Each number is 500 + 25 x the weight over its row's rms, rounded and kept within 0 to 999. Layers, rows and columns count from 0. Numbers have three digits each. The size before them is the row's rms in percent of the matrix's.

# layer 6 attention key, 192x224, rms 0.202, rows 12-63, columns 112-223
075:458482472514554513467495531525520497537483500498506502491512499531496459482503503486472476485579506497505473482497499515444507477508504498517510541528529502522495494503532468501542539492523495523492468478521555511460474500481488506494517516532525527528514483489503479509470479528525485508455520475470540540488502540526505495463506496488
082:525514485473504508484505484512503481468472470469490505490518527491509501495546504531526513529465490513515443504510461471512508504525492480518523504501480492485484473475483457517485541465481535486516532488516474479450502504515535473479542479523506561499480546532541480438499476467516495499552515479483516533510543473540515520495459504486
083:486492476545525480481524541497482486475486528513457486532502454499518498501513473496518513495514480555554474494497495453489542513532475509490471480514549447502482472537519510467497464507470527511502507518464472522456474490553501540473490497511485506491457536487542493505502498506489503447506476481468489519498490494456509511531494481496
077:509491487450498499514519475503502508556505494524485481517495513511479457549516513505511542484483518507528492474498480467425484527514469529481519508472511544496523503468520511476482480483492457499453503522510520514486472512490533541494510484483488497451504543520508516470501499452514504512508503493513519492576525460487503486469509511528
072:493482452498501489513488447507501520495502459454525497502523488553495539498481503524498514520517522512486510483531517497510460452465514485484496485476503515509506493458509487512498473469501460487475502469472506445497477498511538550513471485517517460508503472439485497533470496493475503477477491484495469546477487479515507564515511482475
080:519520512529516540441475481445502479485493484483498480468508520507490504511502480489490463489514508487503548515438497519501477487500486489547459464501521502506517522526481518477513517473502531475483516476522497503516562438494517515477530522502498547473509498494475496494524485506519509545503523532476479484487481458508519525521486440484
082:546516513533487520511500548524519525453469465449500486491521469511564493547495515548459519512509542496512497462529524491510487505530503511490503513467454490505486448504503536474484519459496530509491502459491494496497474486480495493520466523526449472534494496498515504501468504523506508482508509480485477538508490511487512501459490494533
075:484504482495483500507584501483547566478534492504455504503474546470491517503487494486556506508528471510538491500479537485480502490482507524490516475479468506513496502460535478515519506474530503523469450506528510547517504522466480517558504518508499494486510469485493470517493473504492506505454532505505529495486469538492467538508512492515
083:519498491500492561495474493495529485520458450529495505511499471550578512535500483503514495514550487491515472458483485580495505522469532540522498482449493508491478461552493489502446532485475486527548519456464467514477527491520500520524469530534493495504481508470524504512475532484475477535526478478496489523490552506500543493522487452532
081:470475512495500471526508451505476507525498533473511501484527520515494447512488519468497480483502513527530499483498533484524525498466525491496512491477490476493464491507522488502509558479539496446497495534507500475511518556474485511527504492512465485523535526544518500478514496523513461531522543493478507505470471465507478494506499442518
079:519529474498509545499551472466499482509512532475523542461476493536488491497488505449481458462515493483517490480508514485534460457529520508450502513480522446530487510482540492474448497486515505492509533529512474486486513491497535495480531474483511484483498468480473515525487510497499483514493508542506507453494484525518506512479502553553
077:488546489508513509489494532511532492487500528483470491480497488491455489497478475489539432478542488508533491510463505487462477442535478504469493489512520499497504503499508481520519509516486468578481503484511534490517507468531500511518524496487525479492538449483510486482467519493499516489506479480516547471468498496500550553502475564552
076:493485544518520485534455492471448450503529499472497516497444533502470536456493481516510539469503500518526503480473530492530527521505487504503492469511503509542490495517505507508485573478508541507510471499524472493477480490440513509478488435506510477503505536439470485492497500478493484537465528491501494541512450489473499516517496499470
077:509504472520505533545514486511498511480506450478546486496502467519473460490484533496524493489501489481462488458515536499473554456492518500496469479503472493464480507445542465539551513506502481498495509529485499513486487538521512528529483537491512530537478464527464515495475531496490525515494500468485541468482466501488488521510499455481
079:492508508459500491514533464497481511472478465495477495483492464546473501480493498498500514494525548487486480525506501505503533469476537496484491544535501461494514515552511492467509478493439497517476480540483467502474493525482544486494502498477519516485496492546515530498481554526543462498497510475540525505476491522473524482472480506525
076:503498485493507501466547447495512470513498514454510538529524521490468480514496485497458505518481478485482508496492467481509541485572530489484504528504518480489573487505525506548533514469520511498503480490486468478501499498507504528484481492467470443495481483562509491523521485475459491515471498478514510516493526495509502491472480546526
092:511523552491495506556489501500548528481477496471552521469480518505505506545512522517447453497463524511513459481525528498457503505538511478486473519507514480504470490514538509515511532558476530440524458496526516509519479512519547490527456498497519480511518502456475500521495469487501497509523502552472531517497498497468522503500489501522
080:531459497530512495498499487485478474468520506459486513450490441540480489470495471479550471510511534488507531496489501524530502495519485506500509466498494536486484534440511535488490521493513494514462482500511485496480447559469506490483522456493485449520504440541474530481515520501541496479475497453498533520494476470540507484451507517497
079:481485510479486494453491472494449486476524553508495508514535484485486537467533503508483496476495475472480529516507492491495487496522473457475514443467510523476478515485494469491499482493515478514525484519527551526512500558470530540501517516525509499552496511492568489490484501531491520528449511547510514563506495494503517514516504515493
070:458521514482504481518498468503502487549526482492507500464509486518478452473530528529519513523484482448488514518538512493529504494474516462447544490526492516523530523501517474533495458504502429524462437552461486518486507545519502514495513462525518474526515496472507484477521487510527504479507497501484470499493505488440535480546483563506
076:511505475471505525542538474493478460513497528520480457481465512517500521541535543494529517467481504455529497472487513533502543484503525510490541477555465481500489487480490495552517503498540499484501503484488509519542508521507515486534526482487460491481513515507463490492505555478509481491490535459533518472529467464501526539471529522457
083:417531488477519510467454480507529463475515499512468503469507501503517491509490516441457491516552501498483527512463445520509503492516544537469499528523502509496486500521480526544490480510494535532500523554479536514506535529503490511499501481535484501508525496505493513520505520473528498509495536528471495511529502454514472526511454473462
079:534488531462520515491522502510505494498475503454515513440546473509442447496477553553513499525486477530530458505500522534508500482516533416553520502494480504529511510521504494513518468507508443496458479528488491507519478529536447495497496495499511512484520505520500491527537510504462515510506496486447467493485498518507447527530540536550
080:516525487551467501511487473501484520521515460452496560450498476531491540430501525504472534518456477466499479531553497451480496492485502478544450511536508489515526489517487485481523473525520486495479490519538499520513481503493509512514577468545498507492492495481476450505497480535532516504474500522490482490459477528517506498520468473568
083:553497503529482466507536488486505548536475525465500505458480457486529536529502516530499489463512527519511520536521523483503496532513517498524461507481530526522533536500501493513479497494464526476526507486506485499532503564501524482507502469473502485501490486484547480518534512508483535519535542494539508510475503508492533509531487511519
078:527503515476503505459529504486487480492465445529459497487541476522496495470472487495494519487491521511534520530539521520501523469472515473492481495500470476520496530510501503509523542520515545540475542538456467500481460511549495502466554515478500513500487472540461524494497529493492506506489476498525546458472494468485521508458487472451
082:476533558472528555482489515453490514525513475488565517476458469532499509472476492510482526494486523514461507491506498566479447510507550509478478499547477492481510515490484510440532480533452457508470505464536502499568505476472493518539493437517483513477516461493541520509480500531480527470496467536486493506458476505504512521536497438541
079:463488486476498539525487525525481507521498481467460518469479500463463485538501462481492522513538505509445487514517476504509482504509552445517497458513516510535485522548466507497473546485522520479504505515510479506530519515498499496499482492503427501519499468526521492512511514522497484498475507526517483499474491463524499499521519468527
078:473520516510531453498475513457487502515518515542456498506500460510461503550497478518496521504481495499509476534485514525502470513502491481493475488488451537502565504520494511458491513495474447518486505525516505474568499464505534520457520499497473512477471489531499471489490498553528477477474496525491510488519530500469480493536508482477
082:456528473510482453480476530516537524486490498481509489483459512483528481464469498466468467512503494508512482538475502514483497466525472520521498529486484530503489491537462502531518503494518482528534483460487511512488480532461495535499486531517527517498520496503457510440512510463523478476457492531521537485471495517510530477533522497440
076:482546539515522470497504469501497475467532510527498536501487470477521484484502451503506499435482499490487486520491505506428498502494505485458540465478470477473474501508476498504502511483489478532498512495465522512476444540505481515498521516499507473472478498490455497527525489518476552537493495489489490488507482477495494503529499485472
076:547473524470518487494494543528482486480455503486493523496517512496568501476497455470480517547552510448532488474466508499493515483523515512485531526497486530509518510477544520484471554517473577525494517538496522551503449520517509496497517485490484522502498489547472517495497514472516499524503489472481548504511530481489501473478468494507
080:513463510465468508472497472536477450519532507492536546471501488498483502491518468488540531498496514457506515497479506489481500511479541503477523498494541481495461502506427467493492489517477536482436480504528481519522496532502516508515488438480534513498509532471474514497488489500525494480484493497547486458475503497509478494510481525471
075:524498473492502472432570488518519481483455494472518504532517505532502531488489511499505483477508498505467487436458482536453531503507508490539480471463565512509484525498510501528512560519515498487519477505458431520489511481517486509516517512493528496512484505510441525532522488449500519489495510514533515526497507465492485506470542489495
072:533487503474470522455468535556500485459469474489498521505490461513488491486498492444521498521481450497504469473464501486481534497480536498484479497416479474533511531481479503507480505498547477495538493472505523493503537498503564519488478455517530513466486481451529489488537531575490495530522514494485516464521488487513485499465488502487
078:485467511463497487504459506516512491524474515517513510514503517476528495460465470494519520535548502502519480473469510524486538500506471451479505539501503472542517489485532510512514513508542484506455496512494534468459503495470526490483520493519497481509515500508500453508477509511485512466496520528523479490494494471464525508446498561431
080:509509454499478524526506502507496533515524458454497508522529524526521489515471497530472526523445475506526455503517514505496505548498499527464538568471559484501465526436521483537496483461493549493527495519501499491494462491484507500532488536484535489492491477490528521495522487467496449503516502495517496508491531468461493500468543477485
083:525493466528500503506501506521508471516518550519485502523521470523526518546534510541487484470469488535507532535513457513483534510479489502489506492473508438503468460494485490504473506477488509492489542495459471505517484502502455497492473509493503474488458532500499482495472490495502525457510464513499494540513529541510492414504492475477
076:453483514538480528504518476482537496478510493531521541480475519508508461494533520491474486484517469510475467517490490440508479496583503497514488545486506444485460482521478493557487481484511508522489496497501532492494486521530474486490445538458516452506473513472478495501507496527518457466498514493468488502520538489506441532519514484497
072:527531500523521521485499506469504508486528518516511486499489515511522517461486458512508505490555529506581535459472505495478489481538511485474489508465527482510510535454527534502521500510505504513496515505434486503508566503530508485504482480498481499504537493505486493500489468505495459526480516486509472512487500519468475493496499501449
071:530474527460517435521510498532491449530513492543465506534485487477537520502476513520498512451501520527495480492475550503491524477519494517509500490496539508454494449494517483495485531501531513499478504500489512528495519498473506503485472535541463513485485521495469489476519488512498453521464465532467502415501553508460484537467531528510
084:502549460493485492496517524459513453499510493500478538562530492457513461480518511493491478527489469547484508495503502511486488534495515492478506485510500531492481491509466549483485466517521486515530485490476538451500543547488475494507467546531493509541505514507545479484497501523492502515458513428506495489463506502503458522533490516471
079:522484493506490487482524532512512448464498497486514529546499504487568494522508504505516503524512484524548502524504484536513495535491487494513510540539529468468495476529518504498453531520508475498506522518448533502481525554521566504468454522492489478505477514489450505493510515542501472514510496533557485455548498520496497471528518506514
074:494491510491539502466530503511519504503472498451508485496525524451521473510454480487476433544522502507524516502482492518491556498488495481517520503511512526488487468495487526500512477509512500468519550529511505516516459503480498481529532514482479508544496434501472468497506546447526485526548505468517484531551462511506466521510500550457
085:506493519522516522487497472489500507525514516507513461505484503509454506549476477478501530477518486504469525453476481479494533508513472468555491550502517487517502500472503495577555495493486448463508530490467495509498507518519512487490488499520502492531524532537509471476535510444491517504492553512486528510510479501471484498494500529466
085:497519442497507474521502490506487528481550475529487480513507469487481528481525451468504502485467492510529478489490494540589484466513522497493493475498489481480464482479493462513495456504538514508481529497477517491493503504509479471519498495474505503506456478502457457497482478498521476513511420474493515483476530477474550506512477449526
082:528496476481480478501524493493504529534472472472518453467440484516472530462510492503473494492472522498488484482540466474453492482562449501473447506517508547486565513536477521481540489500484478468523486504534457534508505479471480525516502518514491514498517501498481504520478483540509508494503558526484497487481500548496471476505499522483
082:505494496494482467511516537491486448508503521466510519528520508480470539515497523477507487484473501484514505493477511473485495480510520458575496501519445486491503501453473476467496490523492511507479510522476490522465561505461496510503500489497474526516531492551444469506512489492497486490535498500526542486534489488520539493505491546545
080:474460523521505507544470480477494484513499507500525520500497467523476484554511502522471486502497485473568511477478511504472538492510510498481511485506478499533519465509488500550513502485508493467473459553502523502492504519449553520502513469485496503513532478508514538517502520478534481509483568488511507537526526477480490515504516518511
083:516496535490474466526542503475536497510536516515494476551505493498528517461498520460501522472510519509490476537555477449491495536499473461481511538481516500504511471474466507495490537471542540474492532500492517465526528483522512537468559480486564546496485554514501451497493516474485509533493509553471467500494517499499514483512497566478
078:482496492498519507507504548520503461511473476514459451538470480517501483489526515553496505494517499496534501474560509527520507527451496475457494500539484521479455568565518507533474506520467488525488517511489510489546512500514520481513535546495547476489494468489501442498447494557512519506523485494524493514513497521530479468497465476480
076:491501493494525458478479487543481450472510515494498526480486514499535472507533518528511497500486524472493487497529488508509488568502518494501428471472496477502516467499493458500503473520485475481542526493490435465525458487489545516472502489452453533463469501472521521519472514479503467462505482517496484492485525488510530455449526520492
# layer 6 attention query, 192x224, rms 0.198, rows 13-63, columns 112-223
085:543495555502521488483495476494520466524496487517527531512527526521506525498456516536452471537485499493523470528556487516503477520510464479526499502461561479521476527494534505526472540534505505496469515517515544472466529511456547512469497532503544487518519486494518518493449472511463506513486521496532464478465487491503511507460500507510
081:514547545521513495453496465537482520484503509519491498492517496514498482507482537510467505494500477500505429571532517503512519510494474520524533549522492526531538550480530468510538483462511495536494527485468558508527494496466533531508503481490510480471501510498518489468443488525495481449483455513526477520527496471487508516519535466487
083:504468500554515574534495483478522476503522511532470512528470474520535511519537504541492510494504454489512516523516486511526495490502530537476515487502500441492517481508539547526491506487483516494508525519511463473505481483505463446485514531474553481512548504527507502555498531530494499474496500501532499511532485512516520494488474430488
080:504499504501515463496447496522508490459504472448495497501485493546507485496472504525479542528518514498465487500522508460450472553480494489506491438465525482510503494477514459499529493510528483461515500442489502510466495513471522506534476547527485522492524460466489528520524509536513447536492502514515482454521523497481525522530500474502
097:525523490494500472506521495507526535497508529550521536492548540515487538499429474483469497524479496498476469506456490518528482504503469471494465533474531525472483498494518446430515551462504523529516496507490544497493472481516536522472502504516519499515440505465481508525494443461475492491514509494466513467490485505528505484479485513502
102:525496538471476512524511488485515475486459486496549527492497552522491524485439495513455451536504507488501460489473492527452457461487467474511511509494521509522505544477542498515485505504499466517532517473482551474503485504463514515505481519491494496548521486486496492511490496516496501503478474528467550451489520485473479534478504507517
092:460489485501481484515529508539488481548552502495509524501483510466500484505545510515518471476476495470515513510461497445507537524490517514520479460510469510478523454502465524516514472530528517506517461538505496486516478544553464502508498474451508500488490499506493497501540490504525510498517533483562527537524464496531500460560513502484
098:546503522498468472476506454485533526517453502552490525480485512512493525503445502492458480498479519520492475474551477549532499526511495503497553515484501512527507510512553492482500535507513464484497513480496554503532468522459476523487457478517461538508497464491479503483446480532498473488459481518480507469505514486510498508466516498530
086:492505520523518495501509489492500475525522482472486492514510487484481496513548462529477484464444475483544518499507471539465482524493484508464460458518508487500540534535468521475467469494515482471473465548539461461466524519507489468466483534476543510493523515533509520520550492476536485491516486468505516555514451529516455469559471475477
082:477496456482492462515512456503535495524523476492481478455521507521492491548488507505523510455544496509482494474512503474480524471495482502496493513490531489511489502525507458498454500472533490494490496527489477535456500490478474469491472484503476525466490476495492504569532460456515556457458475518486548482488533553495547517543506541466
078:481529476507477491516468572505540491526510469531512470485493458495502500530520533487514464533522518507530484454494495538511481525541508506438537552508506488466530511497488532495517544463516482487556463499461458497451500516522488497503511471471504557501519489530521506520501499521501500511505515496514524506484501478510484474479472504495
083:470510483520530461516484540535472465520547482473475529522460495517513491509540528480524505449517479510498549501484504478464538524479488544465499462527475504531528484556487490490505474473489500517510473524502477505477506478497498492466535503478473456498519541455511496515540506510487507473556434485484491518512496476487561496535491535478
082:529485540498482525515529551495498507531519505542509510483503507512501469514479501501453455465487524510560467497507528513457459520466505481492535496471499491493477511459504449509471507533575494510452546501533501520502457502485488465499449478521496536521484486517487526452447479494492439497501518501519537484515491521483476513501490540498
079:487495489473494523483498488503492495488492534545470490529477469488541490526509468518511452444516485517504496476506509478501540508490523523526536520509479437456469470529485486545474479472492563514511476476491481454482478501471472499532539513468530498534492505491497495440526478485489494534509495501514509514504519494494488530494509504467
076:462510506473538517487452520487494509493570473448506520504492489528506485551527503495461487510521502513522473502511513497517507503511517548459485520505527498497472542566539501488536482533518487478511450510510465515510455546468528510499493477466511500502550497545472523533491501498501516514467505503475478509514486534445511512465501501479
088:478503479492463511496535484465538506506518483496488472511456502524487535504509500521452480507537499501501496482506497481486472477537476539505463491503501527558470491477536489529480501470502547481490512490548498506532461491513517498502508507503501492539513537467474467488480482518528514498502480509502475531518453507530518541523488515504
082:562493507496521457475457501493492497516478471474500517505539500568512514483476520517515485563507508471519494476464505493480496487489511534487518438517511494507551496478494488468510493446558464505531507460489458511447497492525473489493517505511463499473460499478439503532482523489476522497504486484497495486492506492472450508469544505472
079:538476493465492499536499533516509459494541531504487527521478459507520517488504479461495497489508498523476508503470528507562514528560540505548521547517547513526518529525457460529499453478552528495512537523466563512508558537487516523495520509537503534548491518494462492503477498523516487508518518521523518486513515489496524481477491490509
072:447449521512507523554494553502451477522490512514457504481481453495513472491527524465509527519498494466506474526479507544491493482485513525505515459551508527499507490589483506520449495554493525528471458480503469491500543484507515466556518486463496515512532488468503479473489481516511451540489522509538460499523506486509498504496464487500
093:511499509473479489513541486545539489494487510477519551496521511514519567507479488511497455523474502498540453484557508519512475514495493500493518521472497506529471514490543472486476503486552503480496523484461531529500455504500495535469482449502511504484472521427515480496469479500491490523498480520523493481491508528494483524487514476494
078:436505506471506497455525472470465482428508486490555474476508502462480501511538475497481461493503487519476509527521473498528542479449491496524483502515500515548475507491511551503517489476467515504488526559490460484473523498461504480487495524491490504498526515496582496511506510515527467493519478487497499508480504505522502443478507451456
084:541500500535493516519506486543506533484472527491498497512493500536443486511464507528488509506489498470484457512515526520498468512515501487477499502501526544471497476487507451483449532504521488529483500509471510515496500550499529529549486479487461560514499493556456564464477536492493479494502456503503508473495499508509503465475491523493
084:506484460502469468508529521514507488486510492528539467514486545518492468504494507503527493475512522484509509479511533499515489506499485495526516492510482567458468490466472433484480537493531499473509501508529495464532473459441503522510540462479515548512457465527503463506462521533446446499503523504535521489498497501502461512514461509461
081:501519518485487530457534480533522474473501516506494482461489523503452517541525510500506513505504492511466512513494460524457489532494477438478441467491481510525516525517471541505537490510494518507536444515550464550495504514464516497504531488492529442511471500496521496471498510520461525510499501559537502515528542486540506476518511449521
090:519526489485539507495510498500513535510459511521490500494510522509493480488450510464489465545536502473560488504519456481485464486461498465498510496511524549497476497475514458481521519492550526511511542464461500501510498490522501450522505497496501551538445489540515484473491509479481470526483501505487565500476528496507478510455535485491
083:434486476473489513481511461531489512491480511529494487483504446505477531539499479527513498461495476468517524476480492506517508503512481504483486489540488530460505452509460490498515520504504499519494480502444443564493505484489502527487509450511501510494490512490501463495503510526491480532498501517494540472489495505505462532528519502497
077:545483520507484472515488449471484465448520536548496464439486498492497490470504517468472480450513514507507474511494497474539501512539491525496506486475496494465518481511463482447479514502508486529473545469494524512540515474525542518472531468495503510482500498470533540493490509530504524492487484508499544447508503496502482549474468491522
091:469504500491494490494484547505489525536544525507503480484482483493489479506523520501484510456494488491508512510540491500492542519471482539489516503516472512427504463543472485504495474474512496478493480523526466521506511514492498496509481524491501478482558530524480522490514500506487487538540561512470477510494544525488481513510511484459
105:482519449504512488519491506514473492501529455470477493490509454442549496479540500486491488481491474476505564526448505492498538452503538513480495484488503466509545496536470527522494461511479469536479464528516444491475528499513466475493497514452482486517545507531506492483522533508519469486505521506501465524484511493475564451513532510498
080:520506495514480514497529472505499529525479526528480496519524529518529520484457485458518482503551528509516440518531502514488466521481504472483523509476505529516502513467521490502459512471493532521520530522497531509481498520459524507488505525499510579516522487453473543472477503501505526482506503501496488480511513471511465519484513492491
075:516493448467522496470473533521515496511491521510478521491523527487529495520514497519523519492471526477499494446520547457505468486466554489469504507528483445506502495476486524501491566494488498534513516547486520482521445519513492497497468555499500491492536548462511486516439520537486502482496509525465505506499549466491536504498522503538
083:470491504468518529542486493537469503465498489490438531492494488532496498521511501524532488483497476517509489450512549471481498534486517502502483523544468466528507484527512524483477515506483506541437472532509487493505477481490486502508552543513540492526481537491501508531459533491491452519491478492522454495502488500506485471479505505470
079:495484483485484492503504475504497523519485489478429498520512473491487533484500503470488494532524500526515498498504498477490457523498516521476462489475514520524478499514460492503505479441545516494507539527515494491524508496470465462508435513481467521525495466536529484523503506499494505472496476479513480564479472514468544508467467493509
080:488499475506535524459502502519446515489466460525459525526491526514493473499519496499523472525534510499502492512517531523529527476507469469520498529454499536551524480470491551484514496503502497474495505487492542525501517491438557502463467477520505527532478475475459529492495520518501479502492499529490510442517477483470481519510520505527
120:469480472514520502483470533508475508523538484468469507509513474457535477496546500466509482456526503469530562488493502464458530495505543508481465493495467484488548458525470536500506466482466493490476464524532433472502508483539502469497482511491470493489545490534555494512528497519492516512524508500495491540471461479477531495502494484489
088:518515499501495522524513486496517497480488500470543543476494522489535475490477483483508471563457495530506507486476520522512526494468501493478527491529529476505517466480515506489561475511554458488522516474481509484545495468515512512556465527507529464492505491495461472499496484505529525494536494493524524531477498537540473521493464486543
077:493516562537488432488486464494538475505499489485496535541484480510453493526524494496511491477505520546498545499501541511519508495500530539553513535487501497506506560475482494498476493536474528520493533492506493484480518480476536510515489515487517447483472506530477507528526551514507485478494470448505489494509515470491491469527511469506
101:512535511486501523480516478509522532449487474513533478475531501559493461517433477504452480465491531490490493512465482519502504508495479504514502525513544478516470505452526479494515491493531487508518531500470557513470510494485541555497468469514500537493451505490491493493483459468511502500474466520485485468521522502510459520466495508501
079:478518508539541515487516517483531539513522507491479521496566499491517487501498467469492461489520516490507487473485531477520478523476491511479496485499488504479509492471502515500470491447480509487493491485511521509530490531504473432451462435474452487466479495504489468488494470468480551506501518498466525523521490490461471513490520464467
090:508497473438550541479469496476494505558542510505489515481488483460488506519512494523531520472551517487464563516519545495477452485466541508484477496491479477508496478499459539487481465476491498457485485531542494469498456541522458491474468515464481522493546515519484500519530477506497505510517496491514487533461480483449513469491532516479
102:535501512498491490486507515495519532468502507509512521506550541488463511471479444491486444529514485500527526541501485553532466490502502479494548499469519508530477531487553495565540504525552480509537531498468523505488536510458512488516503508558492497525474486518487534511448471510521498510490516490489481468471496479496469466474483464491
080:487547478513507539494480532511565497468513482490498528500494471533544507479507501481512497522492539483488500498513526512493497500500530523519519560508515534498462527460518483464499484535511526490491528470572523503487448537509487470506461458526529483489454505518550510492487496530523449471497482484491501494484519485480544559518527480540
076:504502499501513493481495474480485501494512458494487500483545502496468509468486505461479458558460510504541518493488504493474483478450459466504501470510434466554522494481506509506505492487465500552511474486506531502511488520499482527472497511535481488478482499500490529475456495461513498448507478553487516460483541516489471523472455474507
135:462500477526524528484487479511489516535544499476474515508494477470497464540539518511525510492509507467533576496518492477468506468521510508520442486525479452498505467528453527548475454481454475473483471513515467481490497521531505491486510523477481495483546522515517523492505539496501513472526517491480496553499486505484543477517494476502
121:542506490461478483519503479478537499460481517509512486499507516556480493482472511525508430509488518510501452499498532511546493513524475508503521523477493534506500555470556448456515553509506474516517548461477549487486485498506501545489498470530525535519440474514459470513473513492493501509489484498491496451487506486494485506505507471500
081:547494525498438469516485492496475505456513496459564449507490489480475533512503499533502480446523495514488464540517526476506530513547519493454475555500464519483518535502555482542504548515524485473498469487529511499502471519478514483513547509519521483491528528513490490490520471522478489505476544507521505483498489508524517506441466497480
077:507498494479515497478532518487528480496513498508511502477487518532500522497559520471487483481497505481434508505484506496510462498496509503502518475501504526441510527567547514490457465487491513506500510530479476488464469455505517470499505513503548485511478473528549517481512501508467507485507499527476499477522477502479500489517520495498
079:535505493506519503502512497475481502504493467485534507516501457521456503507530502480485489467526485526523512484525523495480486503425489519532514514519518473531534489471491503524467430449507483477477498547463470477527516453465508520518529479535503438457530512499502525506531509531545529490542502505522472548489467509493504462512490497474
075:491517519504495496482494459443539505482508564453520476551486527497486492486493556467528484470513540491522484536499549457492522474457507517523484531525473491521491496494482507542498502502480518460480480478509478481485542504511535507495512503501542466492499469503536545490484466493486424464496513513530471469551485471464492509494530508484
087:473468488489473517512532501564574485496484561509510523498536497524459516495465469482479533566500504518493461490488480543553507497476492482487523548476491517530489532497529472502494531489522498489527529457539566485499495468471562485502506475495513541508463495472486520502504493509503493530480505501510488501454513501506464547477492491505
085:532495469462479503526528473492543462472474512518487470488436529507512518528498489519497499483455471487497491500539481535485504479506480517481518493503529580525490489451533526447505507484540517526496494504466507552517508504462479539494478503528504537482502485533529459519499493505417548496496490528457503473491514557512486516499508455534
# layer 6 attention value, 192x224, rms 0.195, rows 0-10, columns 112-223
099:517479515517492479506540483520480462499516486483479525493483490504543435495478474516487520536480490506496489454472516498473510499532505496465475480525481520474513507530514476497481537472523558471439532493527503501440487459467534491475444481456472517454484506493486504496524516526514469482542490500522470486502538494490514554488463530531
090:500510465541491482489487516536505519540493526505508512494463499533510465494498519500515534524505511558479506512514480531498513517551524538473487475505500549452524469520506475492482524484531503494500512497543499482473501507507475516502503490499500569468511509528495492510509490452467535448531487500547498486549472513502505550482485511542
094:482556487463560501514483486498546480478482486507452494500490443508470496545527529474488468453466484477496483508499466499474517500491502534447486523516455440511506508513468515503528487498475509486470498497471515520518496424500513509475514499492505491524472511508487498512505479523497524512511546506468481543513536457546445516494487462499
098:504460440521514515485532502514492488507485508471471479534479442489536476440456501514532486498476526449558508487493535516494529476506524504504548458488505497536513510508543529482503504510520492489518493510479476510513492536495513538450466508492495516511501504494501508497466518479536504473478471509510501517526467509534504505479486468503
092:478504498491506476531525504480455489521495544519501518518490520505453480475485550507519428532470528504502460478447480521470515482511482512475490497480477549502518494496545514490505498530538513502455481486491463479514511524462492529483490508489525486420544442469531486460507544472523521480517460512476487517505528461496518496478508549488
089:493448483510518506516521502512563492520489524480469502494470520509526516468497489514497432518455492476480470532530467519519518487522457506513536501490472512489496533480502543531496498514495511513530505503544472510487496531550458497469539471489499486518517514462520454521558504508529503513519495470492477469498486499464468488508497563535
106:515483465497498473486536516481488513483504488485501507476508497496524503441461512489472498502490488480514540462485524516556494510521529501522516512509523472503504468470499531503496480510524566515479503521574522482525505493461429511522475540481506550476509535520525525445473482476476526504487535477511526505506498485493537477508494481535
094:560500492494501503502515500537467505482479513506504512515546502494493528513486545526513519492514527469501485495503498498505493520525509499478493494445495536524475560546497472533498476483519501519525536509484508517512517502477483505518528471502507481503509487496463537523494495503507486470486461505506514484507531532488495492535529526517
088:492526493504485535451557525531499537505476488502531419506471525524504531513493533445472484485536513523531515503523501480450510500489488492526492511526514492492529453513500484518508501526465464468504513531458498527510548509495482495514497537488487468494504505502557501516478489473481500515495518505541511512469498466516523489498539450506
094:517490476520536509486525512502495482508523515472503477511490461499495543474515469452538484522457462491578500520488512504493537513504534504501522478488492470533516549467517523495547538504487497478451473476473533542504541500475492494489508471502508518492541455504477526447489473538484529452501506485497483517497503497522497536481515528525
084:486488492497483496519508530526478492508435444497532479526517499488506507501490521532507538493515500531531482512524554507492525476525481466477493522500453486490498504489487508504483529491504521507512477497513502538512460480506486512497531454522494515503457547599513488474498473463472489553524469459513480486500530477481511461505525481490
# layer 6 attention output (transposed), 192x224, rms 0.164, rows 0-10, columns 112-223
093:480492521512518484487509508491505508496480487499527517496484497504492507448477493485478485499528488534521491534500500522541486507471474461462530480467504472511463537540493507531509498503475447500463506521477525560511485485466420484491499484526460495520492477516471490480453467450483520481437503522489473526508495511447484500501470493510
095:474445528453490516485532460496497546508477480515533507508528521505501502520454484456477500520509505496480534502504460493512472475479463484540562525483517523504473526516495503505511469531497558497454494507495528500510503486557477518505478500496523514520547504493482486506529498483533527554499529528521499540458487510472466480502525547484
101:454517514519526507448511473477488482481489529481452483480485458545452525509453522482507544516524533502457484489531494537516472483459539451553451496528513495531528431489464505465539458488523530463509527494509447519501525487480457506493539500490487497455498441510497530512486503483483520512480466480517511474507524515447524510490507514530
103:524512500507475511503454521500494508486547522502546523479460522530467535483508472474501449444509500508504516562494535462540510518494509485500508499488462501477476507528483452476513467490502528496487470516502484465487534504487502478500495478513488455497481573499465483533468488500526462510477469506513451474526496483545530490551506543486
095:524484499492479503472433475473485511525499524482504486463531513509525482501470487516520534494536477506506531532485535533499505520488501523481515539514537502464499538497486462527493487486463461524531537513511488491504494503535511460524475524535472524529540530540484500522524496547507537490509441508508537476524495466514453493559494454553
095:489546511516464521490502513547461513485504481486520496515542519495442500475519515465532509517506528465477495504472539458469453493508507471512491474482507524475486503539495502506526500490499441503491526500476537501502538526473518493485488508530500508478513474542468539494469495507522496519524481541533537516506473503477480519542479485472
110:470462519458493494492512555535512480485486482506491523544497516479534518513490485515462538491469524495470498521508535494486518505526517453496545500520499476490514505533507514473483570521501512513469473527523499492468496512479499494475470478488493497501504497505468500475477479467483427493484488500485488477482519504514452498458546527452
094:531507501534502494502513517477493520500499528429492464535484488473509505530516497475557482522527520518554516435530512516545509473503557512514525513455464468482525474509526538496546534518502529468513502509493523505455484527508471446555481529518468468531502478487544465484489501481470488475472508497480538546481456490512549519499504510464
094:498506505499501496504529498451529500508492502545459493518511450508490477532513490549553568448506514531492519459528474489547477485534499517547494475522528518482528548494514468485491514487473559568465497499451489464465464505563507524503521477521536539464492500524478503504506502517516517487499489461481503510492507512524486493523452515494
101:497507495471477511476497487527511466490448533516514479509452542487511482519477490496492502464529519497491504522518519520494522505525496488485492465515484495482467541533483476482504477497489488513497504490523480482513493514510479511530508521540500479467515516513527538487499533473500524515504486513564476508495517502522502499520522496447
095:490510521526526486506516514497467481461480515507487483507522499442468476492477497514492466497461486482525485418495474452467513492491482477533586486503492471499516489524482519495488535495484454500491479525505511505494530516475500478514524540487501519527484478465532501540509466460515496518504459509525489468493488504550473501525458511496